python train.py --n_layer=10 --d_model=576 --n_head=9 --n_kv_head=9 --head_dim=64 --d_mlp=2304 --vocab_size=36122 --activation="squared_relu" --norm="layernorm" --norm_place="pre" --norm_eps=1e-05 --positions="rope" --rope_base=10000.0 --rope_fraction=0.5 --qk_norm=false --attn_scale=0.125 --bias="none" --tie_embeddings=true --parallel_block=false --init="uniform" --init_std_qkv=0.029 --init_std_o=0.036 --init_std_up=0.0415 --init_std_down=0.0415 --optimizer="soap_variant" --lr=0.0147 --weight_decay=0.0 --lr_head=0.00621 --grad_clip=1.0 --warmup_steps=200 --schedule="wsd" --decay_fraction=1.0 --decay_shape="linear" --final_lr_fraction=0.1 --batch_tokens=262144 --seq_len=512 --doc_mask=false --train_tokens=941600000 --steps=3592 --dataset="wikipedia_en"
Each number is 128 + 32 x the weight over its row's rms, rounded and kept within 0 to 255. Layers, rows and columns count from 0. Numbers have three digits each. The size before them is the row's rms in percent of the matrix's.

# layer 7 MLP down (transposed), 2304x576, rms 0.0415, rows 896-918, columns 288-431
098:117102100119131099121096113071111161128173118095158143025077122141148110082127119102155153175129156152093131121129122167111141154105121103134123107163120107112166126099122152157147106150083158099126043166152108144127102080115052133192117096084135174118052061137151105146128176078081084148120121103164086137111171130208143138149085126119143178103073109144163138166160156151152120103119130098103190152225112161110154045146150110115088
100:111080122149119155145121084154156085087127164162123140146119101136141098088159110131139145125144120158118138197214151160161146134113153212120137150173134117156107152134142120079118131096125067113139103136105181140129138122091115090120083166158092079082169134039121136136100127086106214163174114146111138123104105136057108082122121171144119144099155134112089182108120156161137106119163118087102168163108148128104158141093208040138138
094:080149094146115147136150157089144146125091127150133153164150120148113137156101120136147167097125168141137147103137080076096078160159149127051142060099190167110097056128164171120125114107104125116096148099139159100091097149194155113122119129135053030118136093101125139103112154066105110161139101107148135105084130099159200157122137083114134146112185102140139119182163131159096104111158129104106142177179155120111141120146128087113201
102:179164079115171138148109159162178185133135141080101152157076090143148202148122162114110154112117160073121144071143076101123102114098107152146091175079142104079140129181135144123155123152092143130134125131147201105102095114111105107156138114128062110170129183097139138217150153129103108112197093067102080161095159171144183107105168104117123078077135165176145096180174088110134109135134144102165176142083102112098160061095093122090169
103:132150113114151076081098137128123123055091120137118091143099155081136125109123155172074106113123129129056080128013113188170158093111145163150129121126139059131170139156149093098135166114140107113119093148131141145135104157160060135197121118185096121118167137089105107083151145167128136124169105049161167126096084164131139114102136152149101132196179129150106109118145134115145203101208150192094126155124114092125147128144173099126187
102:239131131179139142167150102148114061118143172123143156143169075158134107129084163092166035153123092082070142125079104120128104036159122093159156143136109170091107161127138099103195152140116105127153173170142119133157184118110146116087126119132136153165119092207090107137140202170125101085108062122136158098124138110117054150140098186137123115205210121116100140061208153135104164131156127099125149155060112171120077149094118170158170
100:161083132120099081203153113114132117137124140180142116111136132097101128141139138110180124136074127102169127163095101141090093114098111153163167107129122148169110137111129071105095122073181140116112168088149142137100107180149139137112160156191163102152087137095139148169107150154152133143104131145127221092120165118106091090112123089109155133107106077140093100232083102185048134129133180148110107149191197110129154097118176061089115
101:163192145069117161140138071136188085119098111161135118122187109107123143167187130071100144094112097122164169085107169175179166105152033135122130178178207132108141194078125129160146191111112091117078094096098144112101184174141153117103090116184142121151158103119137158146114131104150146168104041164059173140123119122134168172132049128149092185141122203117149134101107092170170110191128116170137126061120149119143095088124142117143144
106:132150098152145097187083099144106191139141169109065138134101078134147145176086100160123161110142127152130148130101131136080185070130155132129131174155178123114112076107129148103113122114132101129082113180120073136103086168117055116100141141151107100126112118102191138112158176101133079059132130174167140094076110219170097151158103088116090136157106092139146111132104142121110080139089132198107174126153029134081101157139170127145167
100:104081134137077063157141182150132132096157108133108112147128134137126140168097103079124135123177132144121134090144114073114124060100169112116044102186137127164102176151143137155176148111156102090165159167150128123137129160066118127146079117110086214139094142104138084147162113176122154115156213153222143099109098133171121152087167096186126167140137141122112122149097081131126149135186143068198126185150171110148111055163227110042134
100:068154106135117202138157077171100086128114068112154180134168065110177115133119143150090141142071113117116131137145151160105131116162094109126181174127097086120159183080169147085123111127166145151151089170108137150145159057123150121139200176056172092142196091133161125200132170163093156149115155152122153143092085090119126130148091051116100105083139123091120144127131173143087160090146124151125120089144175192115117066143079166134109
096:169101098118137090173103103057140127162117075177125079145115093080198161090179111132086139113151077042225122150177129153176162164127104126131173156135134064192100144102111098057111113129153141167115160109127156103150125170198136188094155090169134090166141154127188127122134121163115158147116131154132105131132085143086255178121174112123106163190164165139147142123155121156196068121128140150114130110133066061141118117154158107129049
096:203061069180185107104064128123105098077141183105096102176093138095119142123100113152147068137174088129090123111102155166095114146103093113088126161155086138186105081084173109115140162125079104152123089108142135121155100125087104114161077075134076205057207113035140136138090130137138149113115106123119125091128119126153176117123075149095142137149126097101105095118126095117167188129118139126107104086110125144100107187141164143108148
106:117195126151124148112099152102162134203136169149088067165166145102205056178104158150140157153088119102163128108085144085169135151076153030106166048082135142174127051161137131110114113110120142134105140102149139125163184097108148153127092160094184089105151100086185153125179120143106200115046127097117114092143142122091106177084081142098145151142094195084114212142138049144171150143127115065089183087100095101143147147199101144137137
082:092122081136197126123119111134043170151063100183180173161124131132155084177152145145078088135151168117078166152157033125137123143185121145098120158137136221175108126135136134147151099092100137087195092177077075087205119120120062137120147098145090139134117103090199138153158139163085143162140148143148125098124179113124180106167077119140110160080115123120110185132127125153065147113203094152162055155109097122165105107119103129170100
100:159159163152114132199148174099132156113099124150123097091139127092135121144135116146177075170098157071188131118115103186126162165124187091120112118147154181167162188079060175115121069118093147114107174124095109077152127135092139082155125057161133151082155106120150056159110125144115184152113104118154102120135143198172109120118082161150132108107140075088112111115157130069206108149102168146159103132148144108136106138116061148127187
108:121126175082107150182175130074175108188109125180116167106156116131082101175104155163165114115130135143115111148131167140096126154103076191102166169105113152128103162161180161176113114141095117101099134109111137110177180205177155133140168077083131137054140149150128108163182149134169141141155147109126112101050063103103180130164084152146196123110106117096155126105083106163101118165193132149172112131164054146114153138165172134148150
094:160105126159148160162121148099107141121100179094109123147112119104096147114158159124093133114108144182107079087102147178133088114173121105151145127134099069155132119109107122101077164125105110161136143122130143134111135125134130185155050096137126075156196173139102172105149168170145175096101103133123172112136094109098255134177174131113146162109141125140141135106159140188093084176108110099137113134195134100104070122148075167139140
103:169158108154126134113125105153137136077046107190131134150129121102104135140173127093163127083142108123135140116104161170117104071184122138147080157129069129132160150127115159082101161154113101146098135151123121143149137113138172069135142115149103141162119175110151105129099156083143127099182107055153150073102192094132154151109168172104185133149125123108165000171101163181091102108131068159160033182144156097076108168097094107102120
103:160159098110106103145116141163172135121128135092098108103097153171069129071149100108105153150086156115095133142159046097119058039163088134140108151111107145148106208127078120121160111137087085145142156104121069163099093129164162109142133151096075149130113135118109138133159214139118108177154171170133156161098070196155104104108130201156165131125136091082164090149167113103093139147122141104161141106104142127179064168088143100162153
093:124188151119108110149173122111124183131132133147127116146096128120161140134083092099102086060107107094099123098116076031088157145116117099140134124120080160059131200139152134137119059175112072114137158180100157086093175157098126112094123091116147129091134145159126118099144152161102126164131124102084084131126186204094255145154102135107121125124093156078167149123199126098130125136129163119106138093145192123113157108083143163140132
098:138124119128157113092175181159151058085163119127097079146140148136091174102150149134128110160153135108094102109153069112100163107144209117146087101144195173082186037102122118150151132169158144110110140113141142081091104075090135165144165151074106118164074107134088122094135132149141175098084176037122119161083160134162017142072099096126103114230089116113117115071214090043116165115085157178125137199146110175117157110148116125130116
091:143142135113129085112077171131082123147136145170085110089105172108149127134158077141082119117066141123124153159117065168024141102157162149059127118137052152129090058125140111149108094171126194112106179113115159129077187137123135096157103128077136162072131112139105113135167099122104094138136088149150131102194145096161189119156096139141168093122137151104133092125128140172157158143138167119199120154123142154169122140116153147147146
# layer 7 MLP up, 2304x576, rms 0.0415, rows 897-918, columns 288-431
095:077109121171077074074151133140121119142093170115124125141142182128092123157118136123168099128107127125081172127143127129166158184163120102070122118116142114118098071128129120123111138153141116182118132130117142131147107130115078158224136131124189165080125090115146161105096212139106124139155152124143162125085111122144162151100130119118145138155114137116134110123163125031120136114100134177111167142172187185180115092120148176085107
091:121119161127150158170142120113091120052202068055155154137106132068125096133096140101134162107170180087131159135088162182096102141101142170134085122131114124197126169104111127180077116137107050136121129114134056097178086145122102110115156105093165125120111165155075132090180173142127108123124128130161144158136127125118114109123105122199145169142071140149198076058131108027108145115048173112102059042149086160105138147138146094087170
102:086182103118127196127111117137124155082163118075146043139132154151113096128069154153182149072127125099228096190086159137149126136075151096100126140103118063146097159089142124122113089117112136133163081090183169128096084155088158141161117125181175066125096115102123165134133185111147142096098151115109129177110100152160139122103178159167138173122221101140101113129137163162167135088127180116115100099127112150142129185099103137120108
099:140129127125159169126070167095176086132110157159142083093112083104136135143128080081071110124127144158108084077129132069204120155100142088136148141131141092084126120145129108158135111066096132154168125158139148105153139092103127163155093150163107153152083168085104119109179097123122082135112058107098090130109092093136164154099146156093147076109058138107136124096161088166119139127148143160158077088164103160155158118110149162110186
104:182122181118151135079115142116135140144126115177136107076106087052144112081142100139092139139143113134136165143076093121108088115118138142113130114120170150101173129151083120142113144152114122089130179136134136169082093177081159094148109121141122194097102179194112139151164084142153120166117131126104190105131134113147119158131086096097112084092096119108133104095105164088072132141065113133160105096115061073158081235058102139134091
100:172125093081112155089117159113138187062114108114126120114139124075085111146201192154143101119140165134134127083154128092068133169172162111130141161097122095146137136057066186145092171126137166172083148158091183156166112098097105129096155146200127129124148164123089150122122141102138123084164136174140099177137120064150110094152184054118126145101120153092132122131119137183157107132117151151147165171096086129128127095074128147091109
095:083119136154180148129093086128118123156070105120159122114233127144103181155100140169184143149105135135124133181087112093096111121136116086152118139112173138179148154126125121102154105119136135175138074115122111173149166148095142088134152149137180168135101051127140109168108090094138142115129148124187093183141135174147089135141087125172058125113206137114154120085115190121145149128168118176142111128120123163159123118110135107138123
104:119139162165144077126206130160195132158103160159133074083128094157088128168116098118091154106152138178104135102116160123130138160070092092101116166125126126096140113131115091118119128152179139163085142152076136127136180102189145114171121203147151094111075116126115152151092196075152083142105099136095144128073132168167145119111078176118100101110145108147169089144052149130126119114092168120122097105170130169141164098125126130162097
097:101110090141081137092066129150171051121150129163117146128136039096075172148075144160066093127115155148107121202137207103085174089153153089133080089126120113110096095063131161085125117140094087140134090145156115151128166099116090066141166119142131173060112199114111116099140139120117110143091101130134160104089136162137125108161154091069097073094150160172170207091121153092123112116162158066120097135151090108099090165142183033134162
100:125168148061136112101165117132118141156116116145079135138135104090128084133140131104148099135121173146118140136137172112147125125096140079115163163099138164149109117078111119156116143151106167174103137086100142099131241168206151089080118171124147111109115163182093184136117147083181162140132159098130178133149118149144072118088110136178092109168205129146082090161180163143090119156166127189136111159110066162164156124143121086116055
091:113111108076085123122109102096148121149140141139131111190123107185143090076130186094078091182107157058134101120201119165195154130126174144172127138096089167098156187101177138086122134038154166167139162123123162180158138053183125141122101173115127110118110101148159148090115097089118149162173127137125172132092104102065121083121119109184147171148134135105139121117143116063169185153116126107114126114129138168160129145141126107125116
095:190117136156154090111076085129067214098158101063132134135131129114133221171185084157168155161152125118191143090155138069093074171135133137127145098122111148135151120153109058093169143112113168133095133138081160132118128101103108143140122111061124145145106144127110166141142098099137084106074089128125121119123143079088139155085129115136103118090149138076122150156129152089113125126117142146175102134065097099124086165136137161118184
107:175153096109183155125137108101157107108143144145122095123103129157116084130126117147083130109099121087146128069148060144178142202144172090120150119164165141165101101165122145082140175077119200145149105144113059102123167124125141133165109134133106120083124126152145121198150129143127116124179131201118077118083154145169189080084161152028129143158186134142149167119148113106122125208145088097133140117154094135144081151120060141159102
088:100107099130122127162133151143102079113163106069178066139112109104095112093164148069192135093102190161126100103159159125102134149126102195110174069078158101108135159150071154091135123153157134152110117125152198081143103159118136092133142126121132093055135093153122150148132107168118145121147154103183121128152151084143121082106129184083114158131100061109097117162141120175129125149129123189115089147112163072123074130121137161121110
102:080095101095103103096079150167144109166087131149100095112113118149149079193119062171107182112109122133112184158190120121130145099124103074163155083110172126102155128179143158098126133132153195072104122109162105154087157086082118123067091172155139153110136118150143158109173110148128102102125209085146110159162093121140122148140138135187160082161091211104151162045113183171197127154114130138151105149113089095089061127109141073144126
104:085124110150089116131122093163129124143185119153113168115191163147079137154138196145105156105092179158123139144117121153134214131118177071135087114111145145124105139183094111177129100110075163076115107155102136092107155130132154092175190124099123132153115125139094126108101094139118158103128195154121131151126076111154138084125130133121115102185178107123103087108125072153190134092110149142120087084106126183159121129108141158098155
091:141135071137150111112134132136139130160088146136108107097144083146151085177165164136158116139182131121076101145092139154145161117161117116176139127140085138095107124153105162191154139177133087135131063098136183130084140097113136154096151076188060128123093079116133135095112057173086140115127100148153121190126100112085229156139087132181078148134129147080151175066178109152117119121118164133198050110073102147166142129130089122106210
101:126099134101087079154150168162110097127136116110120065145122141145088076103130110103102159092148169108157101094096067163206133141163109117096146098129132109158058112065091161168132096113157128054126152117146120156202099106116102168088137158119135056172123136208132116145106144153171070087099132138159119131158119109117078170077125174093086046128114071108111133113094149050180168049106130202104152163143138073082170116153157071073136
099:076115138151129184072104156127075203101099088093129086129124164174084155138085113096092072105183088104121140192098123110146171139170156163080126179105083108121138104109155144043094100128121108096115110114114132151088115100117131130135100161166190178167157127142195139112160174114081106130108116144154103126135153131097106067146131098080134130125141139124111120090092166176213119120099085139125062108104153111163168089100097118109133
094:105156122131100150073071140093130125122173184114097090123091071155134096192157163141131138117084102167181138160084063146136145119141140074194144147137175148184096106120210089124131126086180157117145150164090120091205215184135120136121101177131142088116111120061070133125169148112139124178154106096123087110128084142138176193116190124137130095168133170118145106218145115142130144144082153120133147156091081143118114160125176174092129
105:131116164105127123147155181116110136121090202138139099091179095115139128172127083133094156101149141170094113135140119133136033175078133081100140096087136118184100133117084134107105096098188090083092159117094093203088194159172104142192134061154110127137171087109056124217124078148143137098109119109110134093178111124116175123144146150141126074082141105113110159095181132157157134052184124113180163131134111106128155124142145141095177
094:134130142115093142175104143110166130075215096133138061151210149156177152161162114146088094120113088146186095190142149167105169124095128138169153118066162078165127111148079092123151137144149083147128054131058044131181127167107131119144122143147100133067111078143080151126104187136140115130127152119106128140155133165102136127174158089170102086076072094104070142129081129169141152120133110151101181159177098117074118103196153161118087